Weights of a small transformer language model.
Architecture: LayerNorm before each block, learned positions, biases.
Each number is 128 + 32 x the weight over its row's rms, rounded and kept within 0 to 255. Layers, rows and columns count from 0. Numbers have three digits each. The size before them is the row's rms in percent of the matrix's.

# o: layer 6 attention output (transposed), 384x192, rms 0.126, rows 42-63, columns 0-191
# v: layer 6 attention value, 384x192, rms 0.149, rows 43-63, columns 0-191
# q: layer 6 attention query, 384x192, rms 0.146, rows 64-78, columns 0-191
# k: layer 6 attention key, 384x192, rms 0.137, rows 64-77, columns 0-191
o42 090:096148080155165114175127089137148131104119146151129204117113119120068145078018160151120111115139145117120098113111140168065115069115109142137078117067108090063148115152140136154150126158140077122171089095129132148131157103076162077137129103166102074143198115106091093160095114090143133160157121141159131124133101183111128115114143127106125131122117179146117148164100176146139121112113131156116086135145100062159183119126166158124141156163143180089172079104031154100095134154133094104132105155153118108110204110105107073073156168138147152094075182111139099093127103076140162200
v43 087:166125106148109130091151112084155088165169137153140070102121163117166107068171133101134128143114123157105091124174148199134092136139126109155079082115150105134117115126100163131079159130153098101083153102043167126084134105148087184099091094104150163121170186170139093112119168118107151041088128087104048145107160161105127141156142131162135126123124125144095125126106128147116123155111172191154155148141129167158165120108175138124103150174114154129075121072127140096085086106084130106200153161154126109080095122088163187091131109139109135213105050189113130103151149117070187093
o43 084:099145172138091123157158067151185096101118167130195124121088114083132114119082142122096075086059113160172139114100059077111091117129136117027137063156104085092134130173103143138135094107152094101139094131150114116148138183176092181094147147086107088093118115181164125077069167158157124137154124100037169095119167178088113148154142121121164085115163183112149087109110143128100166130058091076124125098079122104123130191146143094149090126125147101139143119184122112137105156088115166107121085101137106116133145165131173136134143156152138125153144156074108074129097088102170109129
v44 088:132079085174177092117176116180135093136108119178124118121089170127130118086163165146112123106133082131115146142133180126153051136142141043175109160150131119127176128117123088151136110098123160102151045121112085137113176108099145071082140172156091068113159135162117137106133153114145134090162138136135185163145137099157114157162193124137067069101194139135152159178194127075107111121141182191148131085121104153134148172150053112118118110145127140100141135132119089148137081146117130138172129190164181134077150149200170209141144151123148128105143052167125095118151135113110113128
o44 088:179138186185167107107128129125112164142135154100142170079101103145168111133157066072136147084148138192177130094125098161089140093093160084117138154115197034146074164094091112092093130136151101043176217129154137136099122186169136131159053130144058158141175081134134087112182169112186139098081134112149150156104117136119128154122126173120099099129136140149155125084108150130121106129119100097175134184126104110082113143119113127138145142144183112097115146128157084093082133128129079153144157117053082136141115146144131156114117161154119090160145156133150160149119097148151042106
v45 081:122182165144096057117081139144084132069169138128150156116119114141173128086185145064128096149065154134157124090136136118169155114149198128100147084153104121129091091096070146042119168123134150142101112096130120154144154136079175190146188095171154114112080194158135101108137169141073124177107141149093117145137129174167092121096119163086177156136139023133138127095083136134094061137129109129172088174112155134131097149119110107130113166157142116181098171130169134145108146091138115154123140085142133156156185100168114139123106163122104203171094107113166107092140158139125194142
o45 083:183097166113143148104153163119164112158116111120086088172170059161156071115097106134102115169093164091138139159165126119136082220096140163085132089198124170142170170112114181102113110117133129115130117196096160114159104133145087169080146236093135105107093172130174145081123131144086136107117156115149109146085069098137086095138062103150104108103146098133139138125152100110123133152170127107128175123120175181113152135109181091120193156134127134129108127118184119078178140070130164194126127120121159159145096140150100143212146117087115128126080085164179131144169113099151150133
v46 091:136115068108114126154143157153114129160142142128139144149105158126129101133064153175099157133176141130060117138150131116099098103186102117145157157153133127188154130117109073134148086134156127130058159121082152140136132113137091097122122059090078171114054127136109166170059124152150153105187190032160158120099082055133114144121159163130178164126119225115099131123070116131140163165143198143150143123141137103116184109116103134130163142090110095143166173173100123133112147162177125143121073114109131065097133132118134206130199109159106103103099172152131118126124179113099068115
o46 089:123086146149093178154085148143057156166120106094188055130137179140131121128146121055132073131108160114130139122097144168145154117124124121154105192124153101135110149121106140134171184123110158147129172102156035108083093122099127135119083090090180197155181138150154071157164120135151145187091148145044128084151187104069129130174151108134114147146110143144114086140148110150093149131179133107138138080136124156144175132172153153061106147078049117140133149159156180205141106187151150130142120117170120150137119146103111068129082148126132113095151112103094134043113121133155120125
v47 088:218097154129107119074121114171104162152114117152108111138127104136084087136038126136087086206139097169123066135162139116089122088146156076126089145075099102144185171164178130123155127120136123119106182085144144154122190158133124148102137150096130141148135161130135096141129016131105141181134161125144130063136116155121190110191138109160064124094171171152122156096173163142159167068077149092161094084118086163120128110182115093087143105118140127085138148126105116167146157123178146131142087122153113133106081119142127068131135133093095188087075173115171110141152132126118160147
o47 084:115190137143000116151121162153104146112119088131174093137129215125178132133188153137124151120151134161124164122126123117165179120147096105114134133090136111086108079154099125087089137153114191114106081184116178154101143129142116125132076140168135155161147120097104081128133113137111118157101141107111128086114131065164096045144099113127079146156156154145116153123116147180166205153154154108105134103147144088164136148117124155180128132159118076153151153095139073132127093131103181166130139170069111144143134060119127045128137098097151122120134160193121155120107190085053097105
v48 096:142121106164152139143154129121090116124177115110127105118097168107154159149152091100148144117087141129078113126173119109218131182163119100132113115143140121108108128084115127115123095132112125197164157128101100120133078038137089082143118104173078044156063092113159099132030124089110127128121169109087126114176165142177174131144103161123162165056083155133135078112126119170157136151109172168084167119130111136141132156136135108123141170150101093146072191142095192176111199109141094185112109151113152084118113096066144114095207177114108091124147107158138107099091132114143183129
o48 102:142113144128128175151145099149100102087124208114140153142153132136150106138121100192088114095134166134131161115156117163117147189120074133164115111186106145164145128142047158181136166133127125129135134107084120124067097100162178176095187126088168102103181115166107108122156092223114127148116126065126137094103161168165128144169133204106165160137143132116138106132131157155129153140141076137208173168189115191142122111130162100153139156069073146138121184101218162127126161144165139156125098098146065098165150165103161159147095110098094139100103095148078143155118127121171148166
v49 090:100149150113115129132147130151121115150152090117181149105103136178049116114132076162109152104101154158130129106114160131129196131124077181126111099098155183162083085149129161119102093150043115098179138153160136022138167150125079050148143104139150048159126194129150109095144100092135131116124136107101150086105134093121167154141119196119119182127161162092148134146152093173117130137143133196088100156135138155103106118136103180174138166178117129087112123168151138132029100114127193112137130116101113112203113135120184096172152112134167146129167165130085149151104180113169138140
o49 104:064124112194152187154180147084181111129132165116161152140107105167115156129133111096139178100110127105088144152105124116126109134138159133127189140164105099103141107174121078167170122170061105130105175128149098180106063124101181136113134191202111116128170130150115193159113053128130101138123158152175108122163118170143170127137177121174149141126096205147111128166102148128160165182138117106156154156114061114175142132110186156158180115161122201153156174118115137164102140116195133100113160096116109176137119087172151124100058211123150108151116113147103129078160125143154106132
v50 090:081112075134169143157099143132111118219139103135110120098132133119136145157096121146129118084113156166134113161152164208159165121112116116193148174127096061122144146128027114168136084096139136110176135105131129105091169170131121079131137107116129193114157133120118129159168120136156149084147138059181172143113160110091170108162121108145124122135114126131096105146124081057122193106093137099142115190111063119180154114130064175090115093093117189144121081148141097110104131136096133045139084145125109137156067215115184139135121149163131130121101192094140156150104092102132073138
o50 086:065122110110122145080165113164126078100133119149102146105118141143083147130103204141170165089138113147057079160062096170114158128156169115050164201100183089141121137121161175109131119133155107102142223125183092141106100100113130082104127075120096163112152144083088068121164116177112134083112154120091109163191194110109135093093162141144124074120104161156151127088116160150138063038152102090075122095101107075095159118155124126124154123084101095154154116105106184178122144151142137127144137143107102118145190142107126085099113121136120119112093170139114123134173116082130158122
v51 089:183174157148153118141071113183089118117127079090124139183140135126161110124103097140097135135137158113119189164134156108155157115128134058145113076097100126095136072143091123180125132173112135156182164099137154084092147117122095137081213158149108090148118192119103115122129062118077138190108180129133064121153128165149160132190131167160136139080153136134105191139177127193109125099071192125132104108106108133155076106189149127136117150138078138163116123126083072134121131065155120108128091109152137145180156110140128102166173172103098164083099191142197137143129128175163175117
o51 094:124078131158054168137150128095127133065109166137109115135067164121142050141183135151110102098114162163146091120125118117131140148159150165102144132151121130113134058145129170104124065119170073088129097139111113135072128139160184150153130163124136146138102106053138072072169114116097096121116141151136124083092102140113068081132098156112060131160142090149156114135073132153165191141193089085124110123164124154121142135116115180190129125149151113190142208067152107164162117122172092134152151123114088201120100086163128132145171111071132111123136126225147136174107170106108132147
v52 093:076105129218145190097094157117121131109147136125147119119147136135092167143129121086130062158160147135152137116157135176211101073111079078089149104160113104108147103097122099182125137145136118159116103157182098140167064111094160126136164169160109057097132084131082157092111131097142110165132132150146189161142104112099154136089099129051126214109115110156113144084092100141117122135109067163122131159132124110093099144126107169138108118122077154129085147121175099144151169130122161113130184146080179111064176146150095069127137117123225153110179148084098096146071140074139133106
o52 099:143084066100150103101133162121156100105107152141068173236145072151096078141109137139170143103163163127100109126138132127112150186136080199157127163132096103115090154171084143134089152102132102128145094072113126149142179104123142098146182194059135111112153128134114110155134100166163126101123078102204136108093114111116127105160082175166114125092072049137104074136131143109137153084154145112173126109144114138131114062123115056141154119138147155151169112101072133064162170086134074125112067116127127130152133187128158124074076154129143108155130109157150093134176135162096128181
v53 086:119155156155089061096092164148162091119134149143119136127093137076100148130143122154082130057097160126068142117117111139059116150142154097083130152186171112133167148083118156050113179113102113126084092124103081142130121088139158079171123102155126141130105130114137092128136141201135136129117159144146115135122093048102085141158152159126126096111119163128107128194147126143139117154152123166177149106197131104068174175066063085136139121118132171115198102115122156091107131150162120136170146103176126140100107074156096145152181104124123107123060082090105189088167235141137136114
o53 083:185116149094094107159121167106133171170079102113147047071115085101155056149203097047105130147056108167122133132112114103110154195134131144136142129156150143122119202101109084128134153171108156213112155147145150114107112136144093143089075111142143174113088133135072149158136154162113118125116189146177103143133054129088135147162114111087119134139175083147118111122152101124152138188124121156138145151091171124125121182110141134093069107104141075088062175128132124152172108129119155129178146117100170117121123139120184145185102154143157101129167117056129134074070122158126090084
v54 087:086169148132172157194131134108190121107097151117090091127133117138098127132109133146129129111080135119115121126136122189156113166111154107202155092054136087097118120169110086165087099139094104127186113174196085150119111117145134158083119103167059121126139108128137063116119107080119074141194141149160174112171171172136110107096117140161103130188149178150124075138128121050159190130099140116130086116093118100086155072152133167070156082125139141110187198154093154150128118150112137150145126058147086136127093090153124174139127142063094105109122110185213103121144158114122110107
o54 088:111142100131068161111165129138098161127161133083160160033102131095154073078117162088082118096195165119107121180095142130110116118149064143126094149126138139113156083099128153088113107151104134129117135106126123135186143069067111096171125104182137165121159094134089084188191127100127142123129093134124122089120189106157101135109186158141056097124152117083102166151169184155169095115171115163095101181142094122087122098107087098123161146116145114108068112161173064123080134123170117086124114169111112113125099110098144104208167107199127141120125138095101107172145141070127166179
v55 104:154147125142158145130167114056095099122130067130114138150156171153126070184105141114143145136204092098110127073185143106128112216078116081141106148159179112136174152143165123129125105174154132195099155147122088153120078114146085125114117136118050218120147147096112116179137120088070149195135128183122085130149132149127135108083117154109130170142062135141125096120136151126093129157110187099134141054097170165126211048152145081148111137129137146105118073049113084154122154160145099175129151117103094109138164135131095109114113146110129136118122127185180103140152107113102135146
o55 099:132075162078145144140137077153124162091160132190122116102147179108196120135123140142128086049081136165129150130127139113136088127127077173183177138107135129133100095148135140098131085115152092142157140098052202106131142118101097120129140113145150124102133088102136088190114151107145140142117103109089122048073231098114146092169052130084125185173150110097107087184144120158126123118185155130133132140130137147163088130201122153080107058119117084131148139084152120122122181104080163120129054157136119107147110146079146146130180128076196095111119120115119087170119146159118121104
v56 088:063086125135137170110141127147100154157163127143170189102149126167091087135094158134125073142156114103100118127119142117154089178081100128119130158173150141151107104153114115164142095155124187144106114175122114098111173123077123036110149160091116181104132201115112162189167124092112141135109129137092180112072177086111129135082097152119110140128123171116096173138162084100112159190102167176149106056113137157163157109182056099105076121183103107146112126119184072113105110181136122087110146157073107083189194166163133096148118122137153146117158186128108096143118106145089129183
o56 094:138139137157132131128119130143187147146196088140143141129082101186190161157121093133160142093109060170135144110149131120146122145146112127133201201117185096109104133169085156125167097152121081081189192160166132129090078102084124135158097129097089144141150069128116088129151086116165112145110151117150083145143179124094204103178102113142126163133109174182155082157078129103122122092160103095177120107107105134131123120155157188111157088161107173160157165120111119161118189114114130119131080101067112150077101139160122119049095174104158118141089093130142088129174091167136064077
v57 097:117128181122163110139111084159088117134063113158068166117133115117120184147131170096094120116123133096158095060165197143150081099128091139166188125144141127127166117170160102112187103142213136169077128107185085158110121136110155142168122127131106156157139147144147113117150161103138147111149122116113158171070114136134107139125124114095059148119095117123111101079140176139105123099136109192143081026146147157169187145110172052139135066197144118117141097091148095146122108177096108126138147149087148161179179127165107119091080153161159154087194120093102131147088158120092088088
o57 096:155141123119140116064127181147159102129141110136143128087158102133115130171192093131187164111163078137146106157115113106108125062124148125138149119138151131169074157113138099069093103190069167088139064156159165125189137122138115069098138122117104120110126065100113069198123163111142125131071096117110117052103219118168120099049111081106101160162151041107088130101128092095134114131137148095164161179112114147180103137152089099135105073159107088128114096084116130143133132145141129100133140152120084115149118198157122134124104139164198147158128149135146159122164126183124056099
v58 089:091118079168094078159102108193120099172085071113098105121129135151122171068110128135122146101069162130106139161154091176160096141165098156131157102103115141125108128149087138118081080070080156095175103101128137119134160136173092166164125109154176058105136124178189119134085101131165129123114129100158155141123131132139141124197162115106132103071095107148139095085137186144121141108127110180094060129159120113117146078144151176163139162129123161071093119149100167165078155126097170079167094148156160145049099096074167163134173166148125162088060126070132166185140131106103093128
o58 087:129121130127127143170161142152118117074122185077105129036134121129126074156140102089116160132128061127055147118104144098097152141149170092080108100116113131172106173086131124147090127126087107111118146124121088102126133151122187108099151201067114062175086141114074150133152111210126136055107142110086162093184109096136087118119115172202165127116118102089077112096188165150123116139145131055106123123156117093121135139081122068127158137113135162138104193128171182151093086128124138114106175083118078160147185094179143073180145177148106136141120152121113114104138148120176121134
v59 095:176096100173127184119145170150161181096140115132121148126105138149154069082106174115090125135120081125059141136068099106045107093157138167131106148138144124139162125102155106106109097146119120143099149176127166111161188128096102127088061123115095142154056223107148151146124133145137125149101184126106158086135161096132110123094175182161114155187110127166101112125085098193114080143141100182170080157141098071162127076116135133147085137125140106173139168180173148115119098181158145107180110183082111120147157146098161164201077107152121145109166185119100162125103108108134149154
o59 100:137153136148098162185115132104120129115135135129139092163124161167108192177105193102152120182108109078154196184055201125103129141142127104149166126117104130112095137173099080114165131174092095074115146122142066162125070105110107189179121171119133178147127114191162138136101089154174146185134141168148075223121129168129140102175097140122147134137118187124093212138128148106161118165192134132154111131149147136116183162122164122173155135159105121112124152182075128144153140145149180110123129142150105140064126116163086104082104188150132131112147119165098087068092159139117115135
v60 085:168115134117115093091178114092136142138179105175182155105144159073157067107099085158137101179101112159156146138071097100129080118139214053152118118123140168122103133125088140135107116082123153144096131151105113083093158125171093137104161115161132128109117134087123118108146084140127077119140105144112053178129118186181185133185131111119143072152129049107172109120159093111144128100146083124162138148055120126039081160154187122115113151089195109131152122125098146136152122114161171164081157120152084134104140086128142116144160110085131107125101049155180140091149062129131149169
o60 087:122180114167101141144119123128127109117161183160194146087178144131175227038076155109103115142155148117162124101155090118143146129162118116116151107104111145129184117098136174150085123100147164115131123124077158143114144141145108084122102135165124168139135134127203196114113132113066145083098094126056149187100026136112115137177152144151162116130105145082188132193131128190072113122088076134148145106152123126119118131086118127144146157130128138084089164158184074108148155077102070118126113158131136148125101076123105145129184145094137110113116166119128135177106167042132170127
v61 090:128120221159131187119129088149134123112122108160081135139100116094118092090147139109065076145123092137160132105126140159116102098087080200184175105116109085132172107171131108191109164147159083151131096197150112074105103116115168114111128145136124144183137137138156055143174185084193119101138142110112116115118150115102138153105141134161047110191133179129119156080144147102123163080139082145126087102147085149141130176175164149108180083214172122151196130159116100138101103120132147082142120110097121151165132156077151143160132100100182088079203129143132164118112131119147145138
o61 097:086170096146048121132138153136142137153122145136188184124132128100081164067154200140143172147183113174125139145116127108152130077175125143129158210108122129132155083145150097086088088151101140055115089153167108158162092055157145147146109163171093135139141111149167174173142141088111115120128080108113121128118162152137132160104182154156091132168131141113134178149110159142104128151134138153173160196095101136116105135110134133240105082163165115102109145135104096144116149101161080126159148140113087133115145180148144113083068118218149182161188183141108121133122147147085104091
v62 097:138071174144087151092138102129119154115109146129174115160128171154141122141129152142115171124130139144115118104095137128194120122083147061118076108135191168098175149138123071087100155110122101093138129160157035161143125117169166174123113168157107103187155074134073156087135103140100130157119152111097179159136098099109071178147081156114177099152177180117133142150127150141134142088102174144093189156124151200099174121148070106073113140123050113071165122143070145139158156166160146159090154097105157109098127096101095105102186179105143091156123149181125060078129155137138131124
o62 100:159104139109174129151147146128152102189201165107140132159113174102141128113174138117154074089158187141151177077172069139115165118096044152155095146146099085042155167097087119134154153121114105156116184143100138185152132095064127115184147056119128138059168105125114098197163191106157094134180140151169175115089112120112098172167121120128114140080130109143127070140124067108182163152135109119138137098138138146124082118129141139113076126135132117196127142092195104122120109137073130162146118106100097152134120099117170172167089127162134096153193083162155158137110128155130114110
v63 090:130136093090142178112056152125160141157166156140106122052152116156132105145130133128119141072131124099150127141149192090153131045116145162152160111131131102142124138153130113140188113127179115128139105104182010051105078152096124094162126154168144134104079115111081148058153122115183172099165098142133191157127109128097094086109121108095167166116125067095128112096133096121091125104156091153119107122058160103148090113079184116131131105095110155122141125145180092105083093158145083147153159149140130124169102152147062147115113175176126165124215175115125105134110139182122123079
o63 088:090143080167251131060118163081206027079128134091089167158209141147126163128143112107166131146175180114105082141134147134114145159156111136101109127179141094131148129123203099114104149115111063166142105154151139170160147143127150129135164139155081170113140168122117085129141135125067144171084108190167111169050168132163168116065125128117147116126088113127124147165130143122135097113155161127156097141135150110150108097122137128130105113133114149118129070140071175154160153139151159106120140164148168195122089135139126110109133126176147133118121124150108144142223146088164102169
q64 086:135118138084119155162105119138083118180101114164098123107084089123083060155078159140117193114145143101096138134145086092162097136145152115157141148121217129126084121102120115177146164044117149106161197141140150109127133025110178100136143145162186178146091131149179139116191177119137146113128176083126145109117104127099183087149121090080111097132127099169085125163166092114129146116104061110090119115083084116105118195074139096109102152098140170144148120085131183200142161109130123131126087083130152085133116134138104110121143049124131106161164083066158107131139104174146144123
k64 088:185116148115134141097128154139177089115192149158107125111105154136120150095098223129095221134137155131121148119137122104180107130121164154064075070087128141116118083135078201102116113112153154115159170104117177107151138142114185170213128187203086132086108170161143134068155075087114119088105151115069174104138119087109130185132126089122111121153141081119136161109155101114123144200128154109146121116126087080131116130122116061107096133103168153133112113126123147144167162099099138156120087167145126163155154128178169155171134130143145093121140125102069112150069135163067185120
q65 070:126100084124155166105127109149091046165125064089128134084145097162051134124143109133125151113147131093077148128152118056123116141114143087106121084109143110120150191100141080154178145107142154146141173149153141163118167058091115100073079174131140134086068121134109118116144214195154133149104131049133055115126114129126163125129143160092076135098103101169124170108142149117140087154117120059091124173111109134166169130102074160136181082140134165197165119172107154116128106133087129103125120126108157085173143098150105087090122103078166160102156051162151106125118136149138071136
k65 074:222132097092139142125128148154130113110133154112122159173171169135144171134108166181139202153152168115106078121173116131166150147094109127047092108054132090115160129098086215145103173094190122131082134144083142136145120163097099150143111174177104154108119156130100162138145112082101156159084123106092152092105151113112142135124077186146091166131168077100139175094097147140144147202116171113116084134143132132190143137139139097151143094131102133137163122139191148096146126098145146164196148124134159160154175128199155172137174101107142082094100124105081152175120184064116154134
q66 094:104074174082134095106078148068108131153089111126108094145128066184127103138146076139129148136140197107067194125135147151157128180142141158142061129162111199131157150099118191136105122080062106119104159123099128109121149081154142089158150147119157139129136162152190116070160115162043100162105109162152168067092131101084122082118069151101138127100168120178082163106168125119139151167165143073122180160154123078099166091126072113139129150153099183138138130163122103172128109145118107163109124061120166083085146153138130071182115135138080152153150115141119153164143117130141094092
k66 092:120166119077134158105110135115101075141144117097141070150077113104151101123107138136086118100163159093149167146087152176144084093112114115073138121166110160074134094132102095129085083161137126119136141103118099119147114105105158122160159113119164172070125105154140154066113048097092143082157129197148146130170143125176104170127176105144114100127109117107052143086153088102146073112075074109104175133149124128161191149129065132071154189150123152100049116127111129150118096148047161140128080133107126037083164191109107111185148148110112144160124106152140079151178135113109169151
q67 080:119135158134104161174127115119145122136133164129042063107159103135149129165093148082097051123143189094142101117128127131112144130137113158079142177173178128113155183121076090148096171123120109101111096087157154144148156122141155114146178163084136199048105116163077126153114114155113155134121138089087128109153173136132146202126147132022103108096119154089175186134138081107134155148125143150071154131126096162098133137106144121075135103076128087147117166157135156112175122161076134160073131165116150184064141097124084114193117093126087116120094137169085101133111076069120096134
k67 090:140163079129081162140112118157141106118159131114171122079125089102189159153122145120117085160133163121092148101106155102134108120102181189099104204173143136146146149143153097138110187127145094161102191099144193125105154139151188083139112088088106099088159073176151078121147116127103190154186115144058159108153149133130163183112181128112081093107071103116168152132074078139164105136172114150099205157150168171159106079150096137079167108146081125125139161081171094121176119117104114122086073093128149159104141144095117145159112184137177122140116115134096160100133101138062163161
q68 097:166118154144126132116127107211230121132182153184146070140178100165111126145081117132116116152088121170105098105174164150080158184119111161151084151150169092188136110140128124172146113154113141164096161092145153122128115136151038117105075076137157066124104114103145085123106162048128202176168127123147070121097160105090113147125109105127179115167114078075142123106146130161185044099163149148142187110187146110188149163197099099167114153136107127081159140137108105079130125103121116131099129129153136156129172105146104155127153160161128119140124167143102138145109117095154103130
k68 107:123054132098109106088130164134158125132119110129162120115150144157032122150138091086084067132130135121196085118053169149108151127135108107149115154131107151146139096119069054172142109132099081153105142127122085206176129124145120135110071100113158118143138173111085115162095117058098108142130139176126105085135118108138158129175093102171131095172112129118137072218130151169084167106104123142104176031191137121149160171135152110124198100085084077152117142147090124133116092135102120105123110154079138068134143109104130131103083131170092120144137129205147150147164094160139120144
q69 089:157160094122138129079125107098192147092093079120159146105130133094099158134144110155093110145154111147193120111143176106136103061121161128113128107172118126121139116166126118153071146146174094144174128174162150170162099156108090166142129111192098201099114203082080062116069161215068182167124094115126102121144088118122081136119163158090133178095083085108185133140096151151145198134122101119105062085100106146140107109168114126098118074201119060103134125136079105094126112132149091074159159177129111129136116121133123156084145126160195102148090140107125118151129125158096150113
k69 084:106155181138167126137134171143106132142127094142162159124154046140136130157127037072114108141130083174115131157140220094073141137098095116137174135132190085131100147128125136136106116129101157159137104148233151150118099138124150082116124149167172142167141129121093070092137174131141130118093091103108140091132112142115155084141163176133105195141138139115152169180108187132102207180108122113098076177144097145137169118092078158177158147146124050106078125159123153103050115131151092111142120139109088177096119086146084119106126129145120153138074141094090163084072110090142141116
q70 089:108115160111143175120120115075119119113079080117119170125095156162104075115082137107137126120097071113125090129119100177140147091101106147109111125090122126134118110103132161157156075126108160157116092094085108094123120132115187107177180116092167165131166182133075150166128154138117122066101126159099135076092124145179168098124089115141174129098126148135186096160124161180083156125136094196154112138143042104148139090068088120071077129137174133084131192130140105078126135149069077123166097143068171057177093139064186094167119108123161107135104120102106167133104163102171173168
k70 093:107135154129168175106098175081125172115133142140153073145147137172134084175111126143054071127180178077170132131130161141117126118132151175125074178182131167153072081197172155115116100163113164110150116159136110081095065166070111128133147085141147161138133152156141096134144106101114166124158039151104180085122155134078120109126162113118163132124123148154065117145157076121110159136187200124056129130147098105124101126165168090099140104101136120074096110130117140117110174183169132089108101122094169135091172081132078138164077116140168144164146140111063138141146149097108140070
q71 090:122129153146105153138160078092097104164138128127120105093150139144173157122156159170168086126035125133086117130168071130153076181170072144129125135117144111131145108073141148142140141129106129123109089079118146107101106193197125192146214072115120097118071126110207113118173113122129085075088176165137118101107127089121152164103123117140165072085100153142146143111101158134150095186083155131170155136160158100111130110109162121169094160119110112204081130147127135191092093133139120186097097114139146197113114090086148098114131143050114129094158103134151197147184123109083129114
k71 091:126134095103110156118145050112130127106121140144164123087082145111109175111133115133120148106106148109152142139107095146097120133165104097069154068106138136099136105159081128083140134110161168144126133151109119187102137152117070100153177081113119141031172102144119124155148071181095103080194150101070129094161145177093110120156088101112065126078158153096168132105128109140148048098175139140099160218159105156119079159197114102102115142119118148193149175097103098102150140130152053113154093122130114111153101178089144093177091110074162163146153099129155121207165146117119121147
q72 086:161133088085146086050154134094093151149143148128106153114102082110173137158139122150081226173153060154193147143155120143161166097183153161151143129178154126152179121167177145122106147114107112124140146094091126126147088142142146095149136109128083129143143105150175111142137183155150104138161135165077103072061174132108119131132127123146174166100143091114113167143173126174195116124139110133146156094191108079136119134163067098113145104205087164164132158100103099140155079113122091121187111102091167083171093102111106166132133091162103068055152094145132167143126138186149143083
k72 091:190049160136109127103166136149154135121115155104105088125102186139100160171160104081163155067136086115146072107158137153125139117145070156144185090111095146181183157164090160134117065139177158072137171130099072122120107162128100088128158173109126194126164098136177106130135091088115144124088112139075135176130144170121147135108148146163125153143204081216111100124154114112088141130183170121104154129152135089123163133144132110150143098063102104165117108124092106096158182141130095138172154100086120166055150137124113068181103160161113063130125117097155123129085172141177139113
q73 091:064136147177075163149147102112093119070051075137047104158118124134152112088146183108138105188111048139076125134113104165142145130170125152135190137123067115127089025100123103147100170089063151117149140060119079153161127169114165182147166130116132098146111155114086143169145076112122133074144138101115136098164134140143154129150098113159126112146140178150087090123106155155143148102110135165164113120109079101128116150083120118085090179147149157136051135135163144142125104145142105162141106160074134142136122185086142111159129118165099105166092175095162154151067180132165120165
k73 078:064138127149107184099124097072088127166108084146139046090112114144146147108103116105115081121125140125143163122148103170111105107176153151179158120153165170117067119126149088093106119121086171152180164081131087092124132102119165139192165097054128105165180118106153095163112147132107124083186106087142174131166119162168148125151165077078162134068130161114138105150181140105170095074162111170142179164127108138093051082142140170115102124116146176129088120125102118156123167199108100105090076144120154092097141152097103116163086130145138164190139101170146152097094115197104123101
q74 089:161133109203109064090143118148066124125151108064172167132149109129157104143204107129186116114119152178124196133133080156087196185106155150189171095145089091082157140100123109112076142150176131148108156190073139102100113093112137123145087173144143092151127110113041131087099142131156123159117102107171113131125088132168136104125158128145095163115138089115131129129145119090181052171098153122127132163166129142150157082153124149121103100166152213164106119178153118143087131164139101125157187127102168120132165080206082109088097122111139153126102133148147111195131104097121127092
k74 089:137108083140102069128153149110074151113101105098126162163165152139150149080176148099158153214153138175075115097103108152128155136142103071132195146166068081118098113087104146155157184077129120158090138132081133130116151154143156085127149188090138090125121086096109157105108179155122141162126105111141166148123114191165138130176151167104147219095087084061137174079129148144195133120159133143136097111112163129088184138097129214171118122153063156103120156103149144137109117150084139126125150172155153120136133159125106121076133170077189107142090138148142109115100086076126080158
q75 077:067143093149086099159132130103095135105044089148066106134125071137156115137116193135183143116130147146101172095063167216137154191161156061145112100130116135094092075126135151129093132122091162103079088129069080124111109133104188170163159160102127121124139156129139170181197089111159143075091094152127178092157131145177140142148098149142143170156146139164120104144159110127171142150134146157135168150171093106114147103090116176074110129107135157091046159104158105158144117131125105180146123150059121122080106178124110156119126131147073095120071120106121151122132098120117206145
k75 082:044134154134086142124145128091098154133130113127147067094147091123134109105155118098112075155081106114142162117129128143099084073139147128152138106204122162139072119127125080109115099163095169148152103135156092123088153090159182122159142084051120106125190098145161093122119128128138128096170135125159178179131138152158109157157219076092182100102078147117102110137172074117155093073120127138140176152136142126083087118123101196083108128091158167090100090110094108166166166173088107117067089105126122096074124140068079110132069146144150179172136112173115124090105107191089117131
q76 095:121166121118135175125184119105146114108146136120185150081112194124181099136144173132138108094102101177146125129100137119053087123174113132093174138158170156182121105119082144170107148116109063128124168163086126152136190129143152106153191042171157179156130149131146139119119084111080110142107155140134145124151109132116138110174163114111115117099141118161105143178095147182085137119098056193156119174134116152063068097157140141171071157128181092165095160107129118166104131165102081114074144115132128160079168086145118117098165118122120072113116211159114186117142125125060131071
k76 093:126113116111118116134136117137123144133167127142168068149106097091182115151152157069094153146112144131064174135123156155107104141122174165102147123109180132169160060155168139136153121165130151132140143129175166176125134108151113130181191127129170154107139099116155122096102153195096133050085099093165156144219113178070184138143167139122141102116119154136201116077109161132116145101181113133151162185167080123133117092175077088123110168196158114136067162104098092179104127117143058130062104141122134116109108097093081096117131114130192109126088172099176139095159102172145091116
q77 091:127127135152211073148174113106155074103139124117095121119089089085120125154165086171097117146136107095085082118165142189151121124120140116129089107103111100076138171113106149131111146164104144102134086068155107160134100200114121203159131161108033060108119108123203135127121150185132135160157095138150075150104114122118106130082099145121143147190158173104247118083154110091115079093165138115160121132083119155115135181110108103172108097177112164149117140142114171150181144122172136158112168116164102095174147134134167137150135151150130152171180093132159128095100105112181100090
k77 087:141135172122120148115181142106136134183113069130104160125080155150070117164094068112184121176160100126136093115196092164120173128095038188154120082117080085083174157109057113187147093131137130103087133086071161081123142163125101161127163162114089074101167127100139156162154127147147092114139130091104126112124140122195088128172111062097108132098203129080116085126125084150060131116088117157142097145092152150135077081138097118133116119193123165152149106162138163085131140126109183145158172137091114112131144089089154092132113202134150129165138132166145124150124101080117121126
q78 093:087139103107127193200112078124137112152114089146138115122151151134111063114126189142171134076071145138127183145108119150120146172161107121116175128097125126122049106093155099060177075135182155106103151144102112156133147058119039138083080145141121111140116093111071193136154098095127069051111141097151148212155085131175142116135127124140092105168111186152104043140142125134123130151130172165129135149107185144086114134119142127119122211108157138142108125128165142157130155077134136163156131122124141141179128150088126140119155120097126103142084174167151134133150214141111164146